Weights of a small transformer language model: width 512, a variant of SOAP for these matrices.
Each number is 128 + 24 x the weight over the matrix's rms, rounded and kept within 0 to 255. Layers, rows and columns count from 0. Numbers have three digits each.

# gate: layer 11 MLP gate, 1344x512, rms 0.143, rows 737-803, columns 64-127
# up: layer 11 MLP up, 1344x512, rms 0.147, rows 737-803, columns 64-127
# down: layer 11 MLP down (transposed), 1344x512, rms 0.207, rows 737-802, columns 64-127
gate737:113163130126149166082138154110131103132122103144111081123108137096147077070170144141160131071108143139153109126111102127109130139122118099130073123100102136126139115134135114139111138105136073
up737:157104128132112107183083112151092160135105168144162138109135083161145143126101126125112150094142113117110150106156122112116160087182104154123132115136152113124134110161100129141107119130084150
down737:098095133115137116088131108123145173127120122075129108163157126105115188132109113130125080149138148099102174125148136131110127156117101141144113105165147137127097095067147117093140145181145106
gate738:100128107144130121124108141079124097123101146096085118132100146099168145141156107119183133134087102128121143138074152142111146111120112099124108160148104099097117115178111119171130110143148109
up738:078151168115124123080135105132098094166140116113163170125162120168123151076119129127135110110149153112088108090126164136149119167120139172122133164184117106126092140095129103139101137112120152
down738:163105131121120131156138135131115134102102176126102111124129102122150124131133135147151151146122151082123127135079097160127130108175133117156126105102089108080173133094130116143124092133107092
gate739:139154109162146121121124094164135126141135112130140088097121112119154103112114114147085130129100128158110144101156142128103188123119117110172151150145140107131136113103061093121131146155114099
up739:105077100130152122117118095128107108137116187102118173150158147121099126152147100111116138099107139134132137104098156147161130107151114138081095127096159100141155138148142150105095161129137103
down739:109122142152131100131100143113126121160153096109091124136133123160162129160095133124143122118108111137136150125106108157066138144114117136124089132136131125153144111144120110092109156091118141
gate740:119090166100099116131125142159100110120116150135134159129147104137126108142109156102113112104145149117119119115149111099109126165139142123133155124136163147133125131125148152149147156125119121
up740:140126137158145126131101143138110120137122145139135094189113119114086140116152102150118159151129117143115137087070152154137109105136150174111149147113103132110144163120120134121134138064135122
down740:140113125134123162109131119158113108127156106128137134163137101099117118099103178126114104149138139104170148152094120081111140174088150147104120120158129162123154114075142123090174091132141122
gate741:120147141113117123127123114115083131137138118126071121111152127172159166138093077163102089116115165111103123074125152135163163114108126096112100084132157123141119124123097124169108127154119142
up741:130147141051095116139116165098133098102151099137113116111134135120103122123150091141138103156108143121175130128108135183118143136135132148153130093109101151132125116116121126148141100191116155
down741:115127134122177105141123108093119108157100111110125076185114087161133132160112152123111145172155112110153143108137128094109116113138139129138119152137087117134079132151140082132110125144120124
gate742:163134075141113113155119134085172152111136127123122123087133106135163131109095107103147158133107103114126170162137137150093143131117140129095148116109127139145140120151089164111099143159133109
up742:140138144125132125100111129143081123144129150164147124163109140122115129113110130169135099115146152114160111123096121116166129133172128134126113166152115137132125129105141105146144105137132123
down742:139143161142135161156106148165153124098121133162086124133114145124143115135145146119130122146110153122106135120120154166117143091134109124131133138131110108151175107128140121154147126112116118
gate743:161088144172150100139120128102192131161150128106122116113131126134145095137144123117092123104072146117161104102116120144157118115117132140132134104158143134142125100122084136115119144128130110
up743:123153113133127130120098081100116097162143130088117142137108091133148078138169136137142170126117157116195126146152123176129135093128124131115113120156134161131087128131130075146144088181137090
down743:163144134144143089142150148101135096166140105116127101095090133160173111168129160162150111154067133109107145152145175115170137154111142116136119145136135103134131133151112118184133097137097127
gate744:134118146097159061118152148143154132121159158117108124138090123105153129093102131097113134163111132117086099167107182132153110084090138133099119129125114105131173119109158138142119126142158097
up744:133100117169169100094186158159151145146140084124118122123104112121131143128118105146134120108114141104155081161137042104117102068112117182146095167121175087122143107096121146099088152146153122
down744:115164102132133110121128128110136081121082126115155131146134138097142110137154151122125130137105152147142116170091120129156146137183142123081131138131120144128134113137159126132115135131191179
gate745:125131147102125144140159114117107133087154114134133158103142143130107113097131125105144135160102147109164113203125156180135120162130151089149142120125176099151139124144124132095175140121095120
up745:151119135110125133105151079153136152153134136114153097130135095089135114103158148108135136115118166098104105126142127161088107138156178102140148128132151145123142107110150141184148099138104141
down745:113136126121148164117127114095099163151123119125146128105136165192142163150117131129124131112120132161162131140148110115106137125170166083132168160103134115138140156096162134139117153106127133
gate746:154102136150046063098107077148167178181130119149130146138134127107108149133157106134111157122109136115124087157124119105110119120160128150178118126153119124151104110144121094127117166132105156
up746:194123121122181124100134084128165177107153135126114166095110096116161164183133134086137125164098131112132106116125130103132143153122084111113096128171095114155157131097138142168110121108157128
down746:135129125101112131115126144143151071076160139148122139141075122122139137148131090119133112148109083150134108135141190125135149147124127139189122094182126128158125111123134134092092127131106111
gate747:116124122101096108115124128100139113112201127146136099112124159137101119146122115096080125109110104166139141110105088120138153117142165126098138108133082115142118095133155083121079101166166080
up747:105123133121089108102116154086107118106151100145131130153129128157154146125127147154169125126157082150133136127111126138157154132118104117136137126114076080155138119137147161141093122085129162
down747:108129112122146160162065117131105138147151154145131119131121136114149161136114111131187122101188143134117131143153130088109143144149161140129119148120177145119145144091122127125148125109106159
gate748:168118143146133123112129118128099150090135125115105130117113136074104128132128115123182117161126101136076149136143151129137155166087113121127117135109128148111153132134069179124148112106185165
up748:117144093124137127129170107152137135113130146128090105178122129109092092150121113098085133117105137121154118105137149131128149097156053106171130140111138140148151139150118159090168112128139112
down748:115104116154129173161128101154130143115199140162098139141130130077148123168094102161124129124146147092163139130140123102141130107114155100130098150114147093138142126146114129115117154106129147
gate749:167151131143102101098117093113163129104120130167134106097111133082119098110112132145149137082109115121137109160100108108134095071110116118147145142136131135113109096163124129134132104131123142
up749:098154151109137099150108108084109138100125128152153162169137125100119137109170162164136144145129142142137130148111125087118137099121122125146149161202150141150120127121132125074137118092112158
down749:134107141148150075129158130107163115172093166119142157133137170113124096103131136163112145134141149142161122156124102137122100095176106119137136134126086140119138125145122088127158110131101136
gate750:142108102131167121115147120173124131111115138144130121093120110099135166151153145176093147123124130122074146128132136111142142119140144131139128129109100143120144112093105111089138135161137088
up750:095131129106104125100192118151129126085139095153107125139176122137164099156138116159132130150166150122155136141127129145124117167108146147093097169148072130113123105156135128139135092116139127
down750:117124132130098172116082112090115128171131130124093110153148133133117133107141129084152142116130137122129108134119139088160161115134143134139137132122121135085137100121108082137110094173130142
gate751:097107119104108129161119126164145148136132169155081114192102079114133132126120096104144094123145101107162168115114169146140133128145097106118135157121119134080065135124120134135143144139117131
up751:138091076153115128144146133141134126185102111110109158113092107111164128109133153092150099159159139139110159130157139157172117116110089126133161138101164111140099119130081141199066123123102152
down751:098117139149126118142123068169116113170137155112118129128137127083167149169118149123124119135123111114161162170132161129085128121128106099135136129172131091159102129113075101137151107133092136
gate752:142128164097122137170143171066118133158146136111151117085129146148128122136139119116148100138119158108122145104154128115138127140139153140150141138149130118118121107162143134119121129143132150
up752:117137142108101124130130137132137078115140119121141117142135147109135124118091168129141106099127103141130119138124159114131132122069102131148098124114102135135152076133112148096117103093153148
down752:124112156111139114080176110121115171117157123109125119157135134103093103106136133138107155106130130135122118097105152107110117124166131121178121131181128163137126127184140146149131114151131159
gate753:139112137127127102089094150090105168116145079150170144115126188128107162091157084146136095114095133120112075121154086110105094135137138117139154135139139106121147143107160143136138127145148126
up753:123103078151153103138186134082164119108127118148125138161123128124110128087109101132144135118125111113100153142096079136119094122115173144124135142138120163137110122127127147103091137144107092
down753:128192125148175087162154122142143145100139167149121150139156179124129149086159106150135119110127151066104157158148166144096116173108149130151121069147109134139153062126140148094097140149086110
gate754:146129119135139170147176059102126088096127124095149143111114156141100140144142137111137119125114133125113146145170144108118111144141133124154151129133112133157133107079131114167133139131110167
up754:111144129182134113137108140116109114149167114122105154105099124128111118120150105145104163145096126133117148123126092109168114102164113149112140110189121132140094122129112152130124102148092089
down754:099126110164123201121126102087132184123086083120127143097113172177105151131173114145127153154171112104128114150148097128136139135155115135101150097103106106085105163073120117168119153128103128
gate755:132104094159118098127114095092112129133144150089118103134141147115124115112106143113118077131156127108138131135147132133140124109097132173109104096142104119099122159119091144122120079136091161
up755:106126154151162143141112134175100130087145107100152122127131131093141141139141148138128130148153088083103098099151083112134115133097153153072168108131128128115162136087187165100104155115133146
down755:132150145117142158183115102129118112124164116137126142143075112143136129097167124135148170135129103111159119112144172125156140069152104129095054093145111123123102152079116151131172137113150156
gate756:123116153129105153149143124105191116149139160133121151092117115142094173116130117092121129095165132092124163086099134108104121079166124134104117165142127109120147154169118132157127144134129143
up756:096114157099137185122129118114148084126114157144120172114121099092104143079119151114153137162104118126157156098142090148157120160097123186156114199144095118106177142145135121128103154107118116
down756:101142152135094056121115131090090127111140083156151114139089150120100119070086139133168172139148168135129149141119114085138158148140149158115129083122139103135149145167115164109158178124120108
gate757:118114129123148128139158145097076150137137187137106088128086090109118134109150123156133158128126145101152171155159103154074129120109135122095143087156088078120166146147160145145155139113144125
up757:117169133155084136159124119141137157101101153130132124113116118162147170112137143130122105091150083106126137125123114110144157134137100122140124158143146169110107115120122126134141114137110135
down757:122113122106148102172165113100140136175124101116132117133132100148147109135114137121134132124153144131156149113176133138094127103108131112110143156133156130098096155084115077158130133066142125
gate758:143096132114190143096090107081116130133126095131151141138139142134125165111110155157100112159090077139140147083114146162109114137113140125116113144091112183147119119099155128090124115110147126
up758:145156154154179117087162099166094122103171133106097106127139133140173157137123157098139133147173093109161125129131170102103106092132142148155121086151182124114086130122143166084127148139148143
down758:122142097090141164173127100182127171083136136126136158105135118109103140105104134077156168114170124130151165158155090135113121130108131131153125088121137130104129067168137147101118145124163112
gate759:139167141096165172132098145149104143144073115117145128116137129131063148120159128118162166083098124136114111111117148130124109136180105130075108119151089138140128093171140124095104166130136110
up759:130152147118156062146118176173100149098138142142122152174147155107131139110130132117125126157111099165161120129141111128128208060153137151139134091136150129120153144094152155116154116156137151
down759:166170121187091117143094080137089128110125146135113136122126150069130144106116114116123204081119144139097128129171105140144132061144115163126128154122134116173117116126166136148125113110118147
gate760:119143174077172084150130082123111140136105139102127170159100144141109129116112137110149147138094147150105118123104096155143136140140122141128119129145145148139131119073159137099098101131167089
up760:136143076128118142129100146148135114102116129098155129121121174133178156124136169142122138101108116163102111125130134142155095115153104141083113150145149155084150122160136107105113124159192134
down760:125151147117131134129137126134142115123167115130106159127098133138115167166161107123108157164092139130177081109144130154186129156155095134130105168134124143167150096154159135103097147140131152
gate761:142121111130136137153117105155074140137123118120134116128102097114159161110136166108144108138136153139142118176123125106112118129118162106108096127108189073112108101151149136105136132176146080
up761:146123103120147136135140130135096103104146188132122144134124120122120141155155113151108168098146114083157123130088133145134128138120160155128108102143152152120136125088129079130144150081134103
down761:134150167107111134135105157119111132091131131132133130092120120119130160123102146094138098146101154133148168136097151115135109134127138154133117126169154095193104084130170161100119157159112138
gate762:151136093119131134104141132119130112157091131170141123126110131111155140117133108162119091134136148077099106135075108097101149108122150119101135182123137150126114122106119113129109148112113105
up762:151121128163123151147136097133157118168082090124128117127100146103119114139114122156142096139093136137161093141126120091125122112123133118130117135133145120131144106118117134108148141101126111
down762:127148102107115121170132118107120136122116128121143153097127134140137171149086114105150131145141091108117095138139138092112150109125147095131124136172116140136120142140123134131113086147153178
gate763:111123141113132113146137104128082136131146123129111127142135157132132158134104135121198103076153106149129152138128124174159145116126174123101116147169169099115130128147141143116132145109129098
up763:105152153153162151118148107139125100117129126085123103129105128115131116129096146168182153151115131138147145138124127124137131060132157185107126092110103144107111134144135143156110149133118123
down763:151172174089138120143114147143103126175122165187113131118108138087122121114122119130131146152129127115098132154144118115155180121091136158089120139121092128119133132160127119065155113145147128
gate764:190160130122131126153105086106127135121107139142126145120090053140127046160146164188155104139177156073125160155113158136126109144146099127118121096112161152110100078144128127143137110129132119
up764:133099098106129156125132118156155106121151099115136128141084117112165137100115104156170148140151123137111162164131138108113106127124125136109119143151134162120110189103135132099147139159105136
down764:148146096170113089119111146124147112102101137134156122171123130135162127172126126158153118149095142095146092112084138145123157140150143093145106105110168114163115147114176107125126085167153163
gate765:187079140141146118089112114075141174104144169111126133124136120081106135104098130130079119112163153110094139141088126115149148134132131144149091128190115088138129128135133148099122114101158096
up765:154127143152124142112105148115123117113171126110121120060124117097121122144083088154120183127113120119067105139121152136127129135090123124121113156090152118119143115103185133138105113131127141
down765:157113116126134075172131130122160098184089091142129114103136119108144086096147151125130138151164097109138108128123142089172116131163090114128093098166106107159133131117119141116100110156113117
gate766:123125157134147123122118120127125123129101130097184192161130097135121130141103116155108107123124120107090192151143122162093097169138134095180103124116133142109118126111138166200083128184161125
up766:136185092088153137166147150109142106086150101110133082079146141102081132139167104111125117101144119148139081112106112128127155110100084164099100125120111067103146083140141057055163107135122124
down766:114083114128169096112124131142104129211117174118147091147155135125154127099135158127115155110129118119199123108136180123135095187112159178093098130091107207095143109117134131126127079132171130
gate767:172109131117133138104156125124100155122124160097094118147159114148146153146107107138165117180130091157131088109117139128141122117135106117133121167126161132127119092106115176113120088098155110
up767:115120138139119145172110126132106123140133099144138125146123139158114136142150128181165107108140120107109168105107134143114126146098097141134157164121140158105126103134131156113108112150097126
down767:102133116144095107140143110104129106121142149155125153133163144156146133152102059075087124086133100126096103116134130138111115117125125115125120155141176158155164119171106185121102143117154103
gate768:125134157127146130152147089110106111138134105135107111119124122095125108120086125147159136130107119126103119159133088100110156123144102116130168148154172114083116131121093142064168144109183138
up768:110068134122167142108132083105135126142135124172114132149134142112114138131118113130172142148134136122109143160139123129158164080100135087088168107134147173120126165135144112142099146109108112
down768:150134143132115090142109173150150119115133106093143104152152114141124116154117151109098149105110113150116148124091124100103120125169130157153119108153108144096155105142118122146165140155133135
gate769:115115137110128103132092127148137143111102149116104133120120160108122095125091142120136091172120166137135116124120132139131071172137134135148124156141147146120124123162127141107115114106125119
up769:129099162135082128123159145127092138138145133121150121121120121146124148121172082122101128108145151127110137118103120140127116132125122096133153138107091108108146131100075133127144157123133110
down769:165084120146155106107106145181151127134143134161158127134121132160102114139168127131105098143112121117149152134128138150132178152146141119119117125116203173115118117106126161104126092086124135
gate770:110113119105140079139109138094098087099120123147130160145135080101140168183107115140087176133174107169121126156082148159097134171107122123116101116163122135148107110125106152148202146104155192
up770:121139151138145105154140112113123095134115128099119122159143110155141112146122094138095138166166149112118121157177107147105114085089081149118088107155135143152100118095095135163153127116153137
down770:117074132155103155151136125118112077090147129122035086105137120157130158159141163107128097136137143115135180128076138116108094110112090078151155126110143142141126097124144181136170133167113143
gate771:137122082121133122111117141155123102127141119144147144124090085140115146145118136141132123128102153156121135129129112106091181118157158126177104084120161131142151146132146125119094134089148185
up771:212074090169117132125108117113107086120133118128144118186072162094120103154155102163171130155134131109113104131114111143110114136060093129106109119148133141104110092121106117125095123153125159
down771:118133145141123096138109146105119117115134121144132131114129097140150150151129134119124125120121143112117134164169165145116133100091136135119161123109136111119104125157153152107126126118131123
gate772:173111129157129132141121105144073108089124107114082081121132162138121139166143105199142146116098095122150102082134107145124128129163119122089122099134136100105117121132130156148157127123126117
up772:099159185170118114128106113128128181102138114076126137130099132101129131138106142139101138153111154127132138140110125150141086101123109146154165072141114121167120190119142130123138113113124111
down772:089163120099130142115123167137154131119106090133126154099104095118140137106132139099151115145099177129119116126147137103144144133110175159111115144145149124149122129171144143098137157149152146
gate773:130135154171179152122141171104132141076144126120117132128126140160111160143126131106157162134126115166119168129133119124130129115118121139125123109141121106126119121096130078113140080114109099
up773:096160098156125126122143108116106140167150139131146131155127139125139111155123073145073080148129108174113108119136124147166129121094154151128122139157143171160146111102119156119154135160124136
down773:090135108109121083121105125136098112096167086115135116165143138099125127148146106166095145122147127138109162083149122133109138072120140113111136121144179103126104087130140119121118137130092108
gate774:152130156088155125146149161128124098134152156141107107149125095110113118100108125090122121130104141143181102146094158147130117110106143129114099136065121150120130178147118110068140088119121155
up774:139144088133182132121124172105147103108099144126093151146136088124097156108127150124117122135103123150159105093096054131159108149140123176137120095121099152100113113096147155107109099097140103
down774:124137102139105184130116139114187103138138130180120136123145107097135120117138194125109072088128148122160095125160107135172160125146115121152112142115115119126129130108158152122160156109121110
gate775:104174153154157167128117094075077123110115136119084161154112151188143142170166168133112171144116155155143109168106105125118129137111126159113135157114131099082107134081139071135143134160156070
up775:127160145135114135157116179097138136138103098123107070138108124153156143111203116131119102157092161103099123113067118182159117136129139182099135133140137165119093135130134123155096178183141141
down775:114116144148135084111119123128150111128122169113108116140162136150138146149148123142077158161129152112107189119096103131129140153097127123118160115142146168114147114077125120117112161157126160
gate776:128123116127123127107106112133113120115148126101173151133142149126166154107116136119157101122130136094121150137133084146153121165111168159131120104179144100137164111120150143136109159164129145
up776:105116113135103098181123107079139172124138136158090164124137133129131155124114094105110150125117171093121116123113138086159112114167127120133166127113135106137121128111119130118184136109142078
down776:117100123179096157124098147143088140151132143105125145157194194168103116119130135132180131129135100065147129094141147158134118151142129129104168086116111131140136076105128080127142150142066086
gate777:130139144170120161107153099116109131131128166118165109158135154131108097124096134139142090171159144109105102086122092103118120106123110082131117133140104117130121080156088092109108128194187138
up777:122138138137159122134122182132099122100168155109093114108109103098109107154165150088098125087086101144134126126110113112150124132132125149199124137131150125113172115106112109136142090090125138
down777:122123115098141081140118125137095136087100119100129102159174152088115137163140112138108110131136125137133128118064120137145100169122119138150107089073124134127131098117129098111097115135130107
gate778:125169164100085139104100155115135129157143092119131120120113105083108165101134089118147118105078143143093120081143095123176116152138116089136121077150140078148137109120145116111158106136169152
up778:136126127088175123143104136101146159151103156140099127139151148132093114150144097143116140103137124126151134155109171105091128140112122111098091135132099139123083115132152140115110136103113093
down778:138110132111148112119129114117151139080148153112120096168124127119090156172169079114076151118099117102145157123138131116098159121123123122164112159136116131184131125115150154147115171122136132
gate779:096109107069127163156141160090181085137112128118136141170109147133153117130180101173100133122140156100138132125137146111148072168144137159161112168141110109121108115088127140111131092137082136
up779:157138087130125114128112139123132142117183116098137098124165121136126071145112138164131114093156109149122154152104094130147120108121136127126109123084151145144137154143113129111109119129117157
down779:129133148102096141116147155126128116104134160100109103122130105132127153133118159132161108122138153158138148116123157125115198092174152135145129094063106134082130143167119150122122093109125144
gate780:146122131108125130123102114123096140141166124110141156139123212137132107138123113089147108138142084124146148132113105107053089116151098087107125130124149162100162155169147141135138133122122101
up780:109143102139131094162115162132152135155095122199117136099140140187152139098163091171164116140153121141109106148104127152105191139099127160089134143127132123153141148143169137144142169104103143
down780:126152114163105117094101134169105116111135098060143117137133121099133142085136112089112119123097120131120104128073160149169127081169162114106129107127118124093140098122135083170134107150112087
gate781:146119132124090118125107103113097164132122118118152105111103151173123111094161131191110091140132094145098066177133124106133104105117113145069138112137125100095160164136105131133148109110096102
up781:139156143096129093115101126152135131098112140138150116117105155130131153125152130119139122088120153100131150136144100096153089082169123140137117083134149180175123069132131098146105130092106131
down781:122152138165116123163114149166144143157143148115147107141129134083132144130132135166125169134122156120112135083126136121158127133134088097169119155123110108106133115114138111127113159121115141
gate782:112112151161093090140164163133138106142129118154108121102130138114116128100123123136106117117118113101136126111096093121143159118118143145159112133150109121086110128076132184131141126132181092
up782:148139141093103149119154109128119130152097172096109139131117130132147091154124106157085151126158097150101116094110085129155108192106113134085169138134099189102159121151149125107095088131116132
down782:155109113141107114151156127132126144138079150134112105111132132135101138093145112138132090155155151136108160126157100112118119092144135128116143106117124144105119152111156153133121140100137166
gate783:091119091173106109114100116121189126121124164153161154139175146138113120103106124137095091121111115112124109149141157148076110152117119135118123162136155110102106151138151159140181129145119137
up783:138108137097147169110145114102142143100130125143167072118138127112088132145112087122138144128116145110188135125111140163111130143168130128123096122092108088122085104127148133117124070116111176
down783:146122110138103124142145125114168105128133140144165151137166137150152130161127108107154091099170131122146136159147128131101125076135141133188124113072120111096101151101131128133105141125104110
gate784:111138150150140122135128100132106136131155129089153139147167092122102125138139143126134114103147171120188175135130120107122137122138074113123152090146159121157127154119169158085135156105102123
up784:123120115107143105133121128111120116118096090105114104140093192124109139106105188131155134157110099133130092098125141126156136164141116090105125131139136198101087087096094100139084115159116147
down784:095091125187128153112160167140130132103110104151125119164090126158142185095124132133108133159140135181082149113114106151130157163129122083106130148095143128099142130199106087097101149114129134
gate785:138149110150141076147114147108090184127161161130133100164115106120119152081136112119100108139106116147162176130140117133098119173137134123127138141121103116129133116101123107149137085156142164
up785:130125140143139126089119138080133132118150134154113113155141116122101133163105130124097096141133134124163140123107157124135121167137149136115110145128107091132165148119125136116103138136112117
down785:114130151103117147125147121138128135142143150133118135145158133174113125126101134125149119151067171101139132176108119149129160118126109089168129154109124126131100144082169106126089152140109146
gate786:118099162145081113109148117160131113129080141121154108108083093123104142153114111123154135158128123110164088121107135157119157084127134082125104142128123093090163162096135126077147150170143142
up786:153114132110138157179143109152081123160136114138123147158106106112129113164086111136088104108096108166113116111110091093137118145125142094173143159095142119124145137122126135115132107127152115
down786:120123121108122154117123113086123154126145090115090139130148135094127080146138116150110145136138115143112137125129128133135136071101114120119179127152124158142135164075167136124125172117142125
gate787:130091136089087152129138109123151124112157132052102121139105107107105128146138109095155140115178117101148111110121153131157145110133151145097125133112144091144097137118083154103112139113165144
up787:155146116134119110098115131124142094189113119099102121130093163104112122150115163090150147118154108116110128111153099117176176125114143106116142174110139093110108156135148133140117122156143158
down787:101109103128151146135115148132117107135088146129129088140155093125177157126147157136131105128108122103130090101149102137085154110114114073108106104098132108107119087132124109121089162140132143
gate788:135114140119122116131142183097112135143110155076124124118122161159157105167112127150118123145160168139160158122136122111099151170143123135120188121138127096122162112127147119104161159111113087
up788:131132162137117101111102163140128087107175115101174128138092144122162109107119112086144083134136138115115178152177176085106091123158094169171112152127098083129150089138152127101106140157124111
down788:127095105185112159136092170091094096124134148139157120124128186117121119126125161118127111158122142147168141164094118086148138093089106123112154145099156110094077164126144159192150118145120154
gate789:108142195129172128076150123170109130149151124133111115124120113129137139115163123184130111143117147154132136146139098125125117144095151168085155133155076111106111120116178130126110106121202127
up789:126139149177141123138164158159134137136146095120098140134142114155135179140115091129131065117097140096131132099159107130121148143097096121139120111101126112155113120152092130093147141128147107
down789:106141109135116110149070110111125140136183136140117090084130163116104138091133140117161148184094113103139159138127126167139147153139130117131105100134115173134153138106134108128106118145169153
gate790:110144133151133168154174142110120132136151121153080146087132104125160116165111117149130123096124080160148124113139151131120139097156096127119104101114141139134137187116126096115120135198147127
up790:086154107151137134085169112149110122137115115157104155132138103113139135102127128096124117102104121084146091119123141132142139139176075109137159119120143135137138146118096141115114114163124108
down790:150155134129168120127153142143133098129150109179126133109149145168126121175145119139122145081103108135105118136158177141136139097131152104131140169136090128128180156112150106124118126100141096
gate791:155135170154096117153113109138107111161195170144169104161119095093148122156127125116108089129151139084155156174107132137099139135142120173128151096128163132113148128131213148132126115138055151
up791:124136123161125109141123145104152099114159156134136175124163141109141143118119083130155086107145120123136121103038149132122111128097118102157127122127095134127131139137089147157110140131141146
down791:144124098102099161130102164094148139126131150120144118103125156136140106151104140131106137145143139146119113101143077151159106090122143102101120124142114161114154119136145111142122078142100184
gate792:129117083138158142151114154134144111095107164156135116154127097101159067120136118120116118099119142108137172142120093149094142142139123149142119132116132110155169135150112167130120152119140124
up792:132081142117117152151106149162145120112125146143126125164122119092151100145140124117149155149143153121132173183132110165117126124120128105143088152087123108100154129130111175131133145131115122
down792:093149132122153130107119138131142109111144104151094116129154148166103123126104169124126142118172133145132149154105120131120113138125137143125134117153149116134160142111094121151141191140111138
gate793:114143089095154166105128153159123085120116102125157097137173123102141141145103100177140121147156163127166137126104123142136111089106130141117104170142151124109094138085068168118139118152152159
up793:160154123143130126142122178127134141144101115194126135119112114148138128138105160155112080100115077150133155102139076123157129177095128127126122145144119103121137125109117111097152079125101155
down793:173135096182103141114189102115113108126107168169133132149115154079103148135114114133115072138171114130134125100113164088105089088100153137102140130175101104142117137120134087095135147115111116
gate794:111137082153148116110091143117096154138117138149120145108145112101126141115141115139124158130164133118139121091127159138129149139139131093135154103101118150161101101129131141142165140133091144
up794:120147124100109133121092127133163170151136148139145133137107143102115132126118135106086190196156174147129116103146122139109110139165097132130095103109116147159132109146109127172117082152152133
down794:185173086111123111140101114128162167139138144120130163145110088136153108129199126109102155141144081119150098153106111065130130130131115102113146109138179094121183136133081136152146150135117135
gate795:145177116161115125150127160099117144120164113112132173154118099116118139085115087130138129149088128111118129115070123175143117127091146121143135140102084100119117153135149125102130107127146102
up795:161088125115136135128138076155122099124148147129137080115141137100142098161154154127156095097136152167170168120109090125150128108146075155093102110147181067114149044109118152182117144109122157
down795:101136112144160115136125124145116130158067156151148114122137120133168106091131146150143101161114127114132132159157154115136144130122100103131086113120107126147111103119093106111127144114112154
gate796:152088157120138122147126123148089110098142104095129113126124161138175120111141138130160146145090128123176131138093155142114060164150161110082087129115058093100149134098138117073114109115118167
up796:102132146139119105120121129136159102133136125125141148092112135154119144134150101126101121133107152128128103102142184168135095117134106102098148140122124087135149172097132058149102166168160150
down796:099116119104107125099131139139127109171157145120101099091127117182151135109162108174154156160103161112114129141148096100126114107110086082118111130122139096155110101143082079142088128146087161
gate797:109144176104140105104149116168112141129118108084094066094120133158128121126130113128161129108167128161134188096127114140093144148128097128173133156136165141135111124147157173103119135134138102
up797:103165148098108141151089163152200122082141118157151086137137131135137142141153108128080106063143097121095135100188120147116131127179171174112138104105111125163181153163157103155093111134090157
down797:115097117132168141090145136157110105131105151162122125108148165119149155117099116097141136131111107162124134131121115124132117145147103149097105183133091132145135124170121131128112117158101107
gate798:165103119152111117113175137107161154120109144122145139152119178068185130149093126122114122145100089151098103105160131142113153154114138110121115091117129105108164138120126116133150101130148105
up798:122110094133130121158125128141071123115101142143124109113151134098107121120157114110104156149170137120070174153151146085126132131119157152123162163132130134136153096123114157115097147100133123
down798:123139130145120104149110163099082127143095179128145127129134139127108143127143138125093120152126159146150126122121108078072131147177147126148131137120078118115102137110167057111112127137098121
gate799:136120129135146174122127124144151119143118119106133101105135124093131115133088118105155143152098159166151106120143187125139166117140106121099109159117143126139069111182150135136141118132100123
up799:156180112138129125107113153157089119155176114168145104123147140133131115166155177137139142135112142128136154153136132139131141105121140117082177146143109128115122093146056127094107081136122139
down799:122115117121137113117090098117068136124109170115140117117108130139129144131144137119152091100144147138128122153126136123124133155110124092129119126134137126167144142113106112132102159142172113
gate800:167132157123159152109093093147112142111113161169101117163109154131110127175114105109141146131139125142141089166111129121144099106131127143136112144108122175128118125156118151099124134118124144
up800:127157105054109181152151162142116109115121102144112123125098137139164124171100091125123142104159124097129096161125110095141123119099122077150151132110168148096117137136100128117151153140119180
down800:099120101157115097156138168165181100148106123101076134116094113138124140115156130111108136117103131122161118125150136111127159171131175096085124151107122129103106142123124153118123099137124127
gate801:134125068140143126143135165085141125131151145069113127127119123129120125135140098168137109121150127120132131145190123097158132124123123167098092147119104131148111125117104081116122117116085157
up801:118101158109108129128100084141173112137104136137151171103116157149149168106099129109109166117152140091090156103126116153124136113138141051136111144121125124145127129095130140138132124096121110
down801:099125133137143079156155172141102111155108121198146097125137146111127156126132093123075174114082084141141121161101171141131112124117090090143110115097157105140171127107083118120142186115095090
gate802:146095112156104086135099165113114100136099156128116108135134114148115118107124136095143097165111111132112134128101181105114152121113169118166103131137108117159102124109112164102163122165094146
up802:125164126116102170103082157140081146116108143115158105128177112110105160181137182135108136119116096132118132124106091166121143093182152161171133102140062133125097155086117134144109143125141140
down802:152179145145136099116156174136101126145089143114181118116155110093157090138166155141101141136132081140124136140127144154179130138106164153084118119105125135112129088097145152091125125085130089
gate803:165167126151137133148122155115083102105164127105129106102154127097182098117120121142109146138118133106128118135122120157099080159130124151177121072143152138131116189100106132160114133126105088
up803:124104112167133119116125088107120111097138127124079116097118159131183092154136150113115102101078084140097151150119149129159079127110154106172107088164097151091163113138132123135136106160136157